{"num_hidden_layers": 14, "hidden_size": 128, "num_attention_heads": 2, "num_key_value_heads": 2, "head_dim": 64, "intermediate_size": 512, "vocab_size": 890, "hidden_act": "tanh_gelu", "norm": "layernorm", "norm_place": "pre", "norm_eps": 1e-06, "positions": "learned", "qk_norm": false, "attn_scale": 0.125, "bias": "all", "tie_word_embeddings": true, "parallel_block": false, "init": "uniform", "init_std_qkv": 0.0375, "init_std_o": 0.0, "init_std_up": 0.0375, "init_std_down": 0.0, "optimizer": "muon_variant", "learning_rate": 0.00497, "lr_mult_o": 2.0, "lr_head": 0.0115, "warmup_steps": 200, "schedule": "wsd", "decay_fraction": 0.949, "decay_shape": "linear", "final_lr_fraction": 0.02, "batch_tokens": 32768, "max_seq_len": 1024, "doc_mask": true, "train_tokens": 149000000, "max_steps": 4548, "dataset": "wikipedia_en"}
Each number is 128 + 32 x the weight over its row's rms, rounded and kept within 0 to 255. Layers, rows and columns count from 0. The size above them is the row's rms in percent of the matrix's.

# layer 2 MLP down (transposed), 512x128, rms 0.13, rows 254-278, columns 64-127
size [105 102 101  91  99  89 118 100 126 107 101 116  88  93  89 116 106 101  91  94 114 111  97 140 103]
[[113 191 114 117  52 112 170 152 103  79 152 121  99 124 106 125  57 144 124  68 145 133 176 203  99 166 130  86 115 109 130 160 105 164 182 133 136  96 169  84 126 186 108 126 132 131 120 161  66 145 167  28 150 135 157  77 156 105  78 127  89 108 140  86]
 [ 90 149  96 108 131  84 123  67 122 164 114 165  84 148 166 159 204 133 114 107  84 134  83 145 116 146 175 119 208 120 179 150 140 134 193  93  77 178  91 155 108 125 105 115 135 111 162 113  89 113 116 162 126 160 196 149 108 130 140 115  93  57 154 183]
 [158 122  84 126 169 118 163 131  96 140  25 173 204 187 131 115 146 113 129  95 171  59  58 123 188 153 147 114 171 120  97 129 163 160 122 157 138  70 145 110 135 156 109 119  82 108 142 126 139  90 125  89 184 108 115 149 163 150  96 120 159 136 166 126]
 [ 63 117 163  88 167 151 156 168 126  94  41 157 156 138 124 106  94 105  65 155 111 125  76  88 108 140 145 115 100 235 135 103 127 142 108 173 114 103  96 134 106 140 136  86 105 138 162 140 143 209 102 140 114 108 156 106 190 100 123 141 120 120 163 130]
 [145  88 132 146 134 101 102 160 122 102 155  54 129 134 110  85 135 102 130 124 174  95 106 124 127 140  89 104 116 163 170 166 121  45 153 149 213 104 136 117 123 141 171 146 112 158 140 216  48 151 171 121 166  98 173 111 141 114 124 146 120  86 150 144]
 [111 119 100  75 148 136 112 142 150 185 146 105 140 128 115 103  89 119 174  67 112 128 171 146 113 114 117 164 139 194 131 161 144  71  89 138 117 127 152 172 154 124  97 133 178 109 129 117 134 115 189 164 159 127  64 171 162 101 143 172  85 147  92 108]
 [108 193  91 140 128 113 160 161 186 148 168  69 169 100 104 116 108 157 106 140  91 172  97 136 148 106 128 181 143 149 120  97 119  95 128 126 114  91 124  52 103 105 149 142 149 111 151  99  79  97 156 139 131 172 167  76 133 184 146  74  84 135 112 149]
 [132 106 119 169  93 161 100 126 111  91 183 139 101 114  75 103 136  87 103 181 161 171 152 118  75 188 169 181 156 163 102 124 142  96 130 109 154  86  84  75 138 102 145  90 133 123  94 135 147 134 164 117  73  94 131 146 149  84 103 119 130 138 120 155]
 [162  89 111 147 114 142 131 130  94 198  89 129 119 120 167  89 148 132 121 197 136 152 129 133 172  85 127 151 141 143  17 118 110 105 142  90 133  83 123 153 102 147 111 122 144 142 197  98 144 103 107 146 147 108 145 156 108 153 138  97 117  83  56  85]
 [120 158  85 152  58 130 150  88  69 191  98  85 113  48 133 122 121 153 160 146 137  83 175 101 105 119 142 171 108  84 125 126 180 137 202 119  81  83 135  75 140 105 131 184 164 166 103 121 125 108 128 146 140 149 144 134 139 114 133  95 134 134  90 105]
 [150 139  90 149 129 134 144 143  70 116  81 170 118 193 149 144  79 198 114  67 172 165  97  89 186 127 173  96 107 132 160 126 169 149 120 168  88 153 203 154 114 118 153 149 118  84 128 174  97 126 108 139 114 150 133 104 180 171  43 130 138 116  85 132]
 [150 117 153 139 176 114 190 117 136 147  96 167  87 154 189 143 201 120  82 116 108 170  75 152 102 123 162 157 151 102 129  85 145 155  65 103 109 150 145 114 124 134 123 201 120 113 156 175  74 118 139  98 112 135 165  82 122  95 120 105 141 143 121 116]
 [101 125 182 171 174 159 159 155  89 151 120 149 151 100 151 142 144 127  76 105 122 129  95 100 119 145 148 113 107  90  92 165 109 101  80 120 140 117 136 103 151  91 151 117 112 136 146 121  66 118  83 100 218 149 195 116 124 174  77 119 135 139 117 123]
 [156 130 160 178 120  54 133 107 144 157 104  82 135 145 172 138 169 158 181 150 136 159 181 132 117 130 147 125 129 121 160  77  74 137 154 182  90 114 112 129 123  99 137 103 162 150 134  97 121 157 116 112  87 102 130 147 119 133 163 111 102 104  98 151]
 [138 135 139 132  91  68 190 151 239 124 164 102 108 152 134 127  86 134 125  20 152 154 155  85 108 139 145 107 128 137 131 164 109 141 137 149 139 105 152 144 162 135 132 114 147 126 103 151 125 143 114 139 176  79  74 131 103  93 116 129 147 145 151 122]
 [138 121 140 227 159 123 132 109 142 145 151 125  88 190 149 136 177 120  86  92 141 125 131  93 155 140  88  99 100 141 127  57 105 177 115  60 110 116  85 103 179  98 101 153 149 105 180 145 158 129 154 104 178 101  83 112 201 100 141 138 144  87 133 135]
 [123 122 143 131 104 161 133  83 152 133 139 101 115  84 106  99 142  86 134 102 212 158 109 182 173 107  63 156 113  89 120 150 162 111 152 153 104 145 135  93 145 164 115 107 132  96 149 137 105 102  58 110  74  44  63 168 121 125 105 149 105  95 123 148]
 [179 154 108 100 104 104 108 126 130 140 129 106  96  89 179 157 217 170 119  98 124 141 149 122 157 110 117 179  94  73 129 205 158 126 108  97 169 129 177 126 119 126  74  72 130 170  68 158 114 120 147 104 116 152  57  99 126 165  96 141 154 108 172 156]
 [164 157  49 100 170  76 131 140 176 183  80 103 138  98  79 116 139  94  91 119 103 176 158 149 110  90 150 128  94  96 150 111 176 187 113 125  88 115 173  51 136 160 140  85  98  73 156 156 145 156 146  71 157 104 119 111 123  78 160 172 133  94 178 137]
 [ 86 115  88 152  84  93 162 102 145 150 126 150 148 134 120 144 121 175 123  98  71 135 114 124 140 144  55 108 156 149  97 135 146 142 186 116 146 140 182  31 195  91 168  63 153 170  52 140 164 139 110 173 177 157 124 137 104 160 112 145 158 130 129  73]
 [169  94 115 135 183  66 131 120 112 115 143 167 122 150 168 141  80 128 129 110  98 173 100 163 174 125 111 183 154  95 136  95 130 179 146 153 147 149 133 185 107 151  88 128  84  81 123  56 111 136 160 152  70  96 139 112  75  95 168  94 113 174  82 103]
 [132 120  84 141 150 124  97  99 126 114 111 153 168  92 165  83 133 175 187 100  87 159 157 136 159 106 106 128 117 132 144 109 163 140  85  91  89 155 128 153 161 144 170 170 164 129 177 183 116 127 148 154  73 181 121 162 186 135  83 131 115  28 101 165]
 [153 115 144 135 169 148 174 156  81  99 134 159 130 106 190  87 145 172 143 123 139 120 134 139 171 124 132  75 171 144 187 111  95 133 173 135 127 124 127 102 118 171  79 168 107  55 220  93 144 131  54 150 138 183 119 167 103 130  79 157 114  57 139 118]
 [107 139 116 164 133  71 125  71 120 186 155 172 131 165 139 105 160 117  85  63 133 131 154 207 106 123 120  57 112 163  99  80 162  94 144 107 122 137 115 157 159 107 144  99 120 176 161  76 175 157 100 103 124 126 124 164 114  79 175 188  89  97 126 153]
 [153 134 158 191 163 161 158 106 128 147 113 116 113 111 161 122 150 106 155 100 106  94 133 167 122 129 149 134 100  66 102 134 157 154 140 149 177 101 100  67  92  80 130 132 134 169 147 184 115 133 143 161 134 145 163  69  76 125  72 167 138 100 151 174]]
# layer 2 MLP up, 512x128, rms 0.169, rows 255-278, columns 64-127
size [ 94  95  79  90  84 105  93 141 100  94 107  89  93  95 113 102 118  79  90 115  96  91 136 105]
[[132 127 159 104  84 118 147 126 135  83 139 110 153 148 141 129 103 179 112 133 122 160 135 121 172 130 127 117  81  85 105  91 153 118 129 131  92 102 148 114 180 128 130 177 123 132 177 134 140  44 113 141 116 142  59 202 127 149 163 110 141  66  96 178]
 [162 163  56 146 116 174 143 110 102 108 166 137  65  39 118  88 133 105 163  97 104 130 115 122 160 168 152 152 160  85  95 147 105 196 125 163 148 140 122 122 141 155 124 108 119 150 108 160 141 115  88 170 149 126 189 100 147 197 136 116 107 115 121 110]
 [121 179 110 147 127  37 183 118 146 139 195 113 151  75 136 167 145  93 125 126 167 116 119 131 178 105 114 146 114 147  86 129 129 118 108 130 181 117  65 103 116 152 110 119  99 162 144  96 129 107 144 133 103 159  94 114  98 150  95 196 216 184  66 132]
 [109 159 149 123 115 102 123 149 153 138 139 135  96 148 166 152  87  87 154 113  86  89 148 122 124 127 170 146 123 134 129 125 139 192 177  89 114 144 115 162 127 114 102 113  99  90  76  49 216  82 138 115 134 138 145 104 168 186 152 121 124 146  41 119]
 [103  71  78 121  79  94 161 170 130 148 115 172  77 115 159 137 105 172  93 101 107 148 157 186  84 129 116 107 163 120 135 149 135 115 134  83 161 126  68 138 117 154 133 131 128 104  71 116 136 164 127 103 103 156 158 149 100 101 147 140 142 200 156 169]
 [116 165 102 195 133 170 119 114 103  65  89 146 123 132 126  72 200  85  88 142 152 110  44 145  87 108 138 139  59 123 136 110 114 184 122 107 173 162 133  91 148 127 116  89  94 189 101 133  89 138 168 135 115  99 136 109 157  84 167 141 152 138 140 135]
 [170  67 109  88  96 164 103  98 100 138 144 122 122 117 154  29 137 143 121 148 147 141 130  97  44 106 165 113 158 133 120 109 112 106 160  90 141 155 137 114 146 173  97 188 155 122 108 163 146  83 184  89 138 157 153  71 136 101 118 102 201 149 140 111]
 [175 100 136 102 105 115 116 143  83 164  96 121  94 190 133 100 139  94  81 188  68 158 137 118 103  74 130 167 134 139  44 146 138  88 110 108 147  74 112 116 126 137 149 132 133 145 227 139 131  91  77 129 163 105  94 149 115 180 133 112  92 112  68 121]
 [180 197 157 161 110 116 129 114 176 152  68 152  54 133 159 137 107 104  92 132 127  96 114 118 162 202 123 169 157 105 127 115 177 134 119 113 112  58 126  86 126 156 141 153 154 134 135 162 102 121 192  92 122 124 107 106  95 137  97  94 124 187 138 127]
 [135 116 179  93 110  79  93 182 119 168 101 105  91 168 102 184 100 113  57 136 171 166  72 119  86 110  93 139  91 171 136 121 137 106 135  97 105 174 108  98 168 127 137 140 143 152  93 124 112 139 164  76  98 131 132 222 140 102 168 131 100 130 176 178]
 [115 125 100 134 119 179  97  97  64 121 119 109 149 104  76  75  93 126 204 120 128  89 180 113 162 173 121 121  75 170 178 164 133  85 160  95 135 140 129 140 126 102 113  62 120 113 100 112 187 161 151 135 170  87  86 141 148 142 153 170 119 142 119 149]
 [168 167  90 115 118 126  77 120 140  92 158 113  87 110  88 107 157 118  94  71 126 184 125  74 142 163 110 178 126 138 161 115 154 142 116  89  89 116 175  56 143 134 124 161 140 153 177  64 154 159 187 171 102 111 166 202 133 158 121 149 114 125  78 190]
 [110 142 132  30 116 137 191 181 110  77 130 153 132 119 116 137  97 104 183 183 185 141 144 108  74  73 165 128  93 176 128 182  86 167 107 163  58 127 135 175 125 113 113 109 106 142 167 133 144 144 100 127 148 132 159  93 111 140 153 100 188 114 126  69]
 [136 136 169  80 138 167 206 103 172 138  70 104 119 173 120 127  86  95 158  84 154 176 138 107 168 161 152 126 143 151 165 116  98 187 135 138 170 125 120 157 182 157 135  93 101  68 129  86  86 135 117 122 118 118 106 134 111  76 111 125 147  90  80 131]
 [143 114 143  75  98 159 166 174 133  82 167  80  97 110 129 167 147  99 110 145 130  26  70 116 149 151 100 197 106 175  72 153 145 145 111 141 135 128 125 149  88 101 127 125 102 168 137 111 154  61 119 113 186 134 108 157 116  96 118 150 154 105 122 139]
 [149  97 170 171 150 118 125 133  69 109  95 166 133  44 138 114 156 158 109 119 143 107 151 143 176 149 125 118  82 126 126 114 176 122 143 104 108  86 108  87 123 179 134 188 103 166 149 157 151 133  82 150  89 149 130 150 111  90 112 127 168  85 117 158]
 [156 161 108 106 137 117 136 109 126 166 131  92 139  95 179 160 233 150 101 131 129 135  98 141 175 108 139 166  82  84 139 189 150 133 124 110 172 105 180 145 111 127  79  63 105 166 107 113  98 149 149  96 100 160 107  96 125 191 107 154 136 127 175 129]
 [177 183 126 114 104 139 127  93  73 113 192 153 100 163  97 152  74 125 150 148 138 111 139 157 157 105 104 125 128 120 146  90 144 121 128 125 118  99 143 108 173 102 154 114 130 158 133 132  56 112 106 170 147 102  81 166 192 120 101 133 139 126 130 102]
 [100  56 140 130 151 134 150 119 133 127 158 112  83 184 109 129 172  80 108 137 148 110 152 131 145 131 176 194 159 131 136 103 106 140 155 148  98 127 136 129  86 160  93 119 138 108 187 143 140 102 158 116 177 141 102  77 122  98 169 187 147 124 143 135]
 [161 136 159 133 116  76 176  90  62 122  84 140 111 129 174 163 136  87 145 112 124 144 180 109  89 115 100 123 140 146 115 146  81 139  81 161 177 113 119 152 100 153  94 163 194 109 110 147 153 118 126 110  77 108 121  99 104  83 144 126  77 181 173 158]
 [ 84 123 179  91 101 122 146 123 137 145  85 110 127 126 114 205  87  72  66 157 145 164 137 145  69 113 157  85 158 165 144 171  87  83 139 156 156  99 157 139 139 135 102  73 109 118 122  82 153 126 141 108 143 143 151 146 105 115 171 144 111 206 158 161]
 [141 112 146 144 142 110 148 148  88 179 109 184 131 111  98 170 163 122 126 139 163 176 129 120 109 107 129 114 103 147 129 158 169 142  81 195  91 213 135 169 193 101 141 124  57 120 146  71 108 139 147  87 161 119 108 195  95  39 163 155 122 173 161 125]
 [116 144  81 137 117 166 166  80 165 195 141 137 116 192 135  72 174 164  98  68  79 132 163 217  91  95 179 149 125 168 104  93 158 113 118 109 119 136 112 128 160 141 138 125  66 138 155  86  97  91 146 137  80  97 114 138  90  99  78 153 137 155 129 119]
 [166 119 144 144 122 124 126 101 111 142 101  89 158 145  95  73 171 154 136  86 111 173 180  44 135 156 125 134 104 136 202 173 117 140 100  84 149  77 140 115 171 194 129 184  90 180 165 162  95 106  91 156  71 130  78 121 125 167 110 109 108 113 115 193]]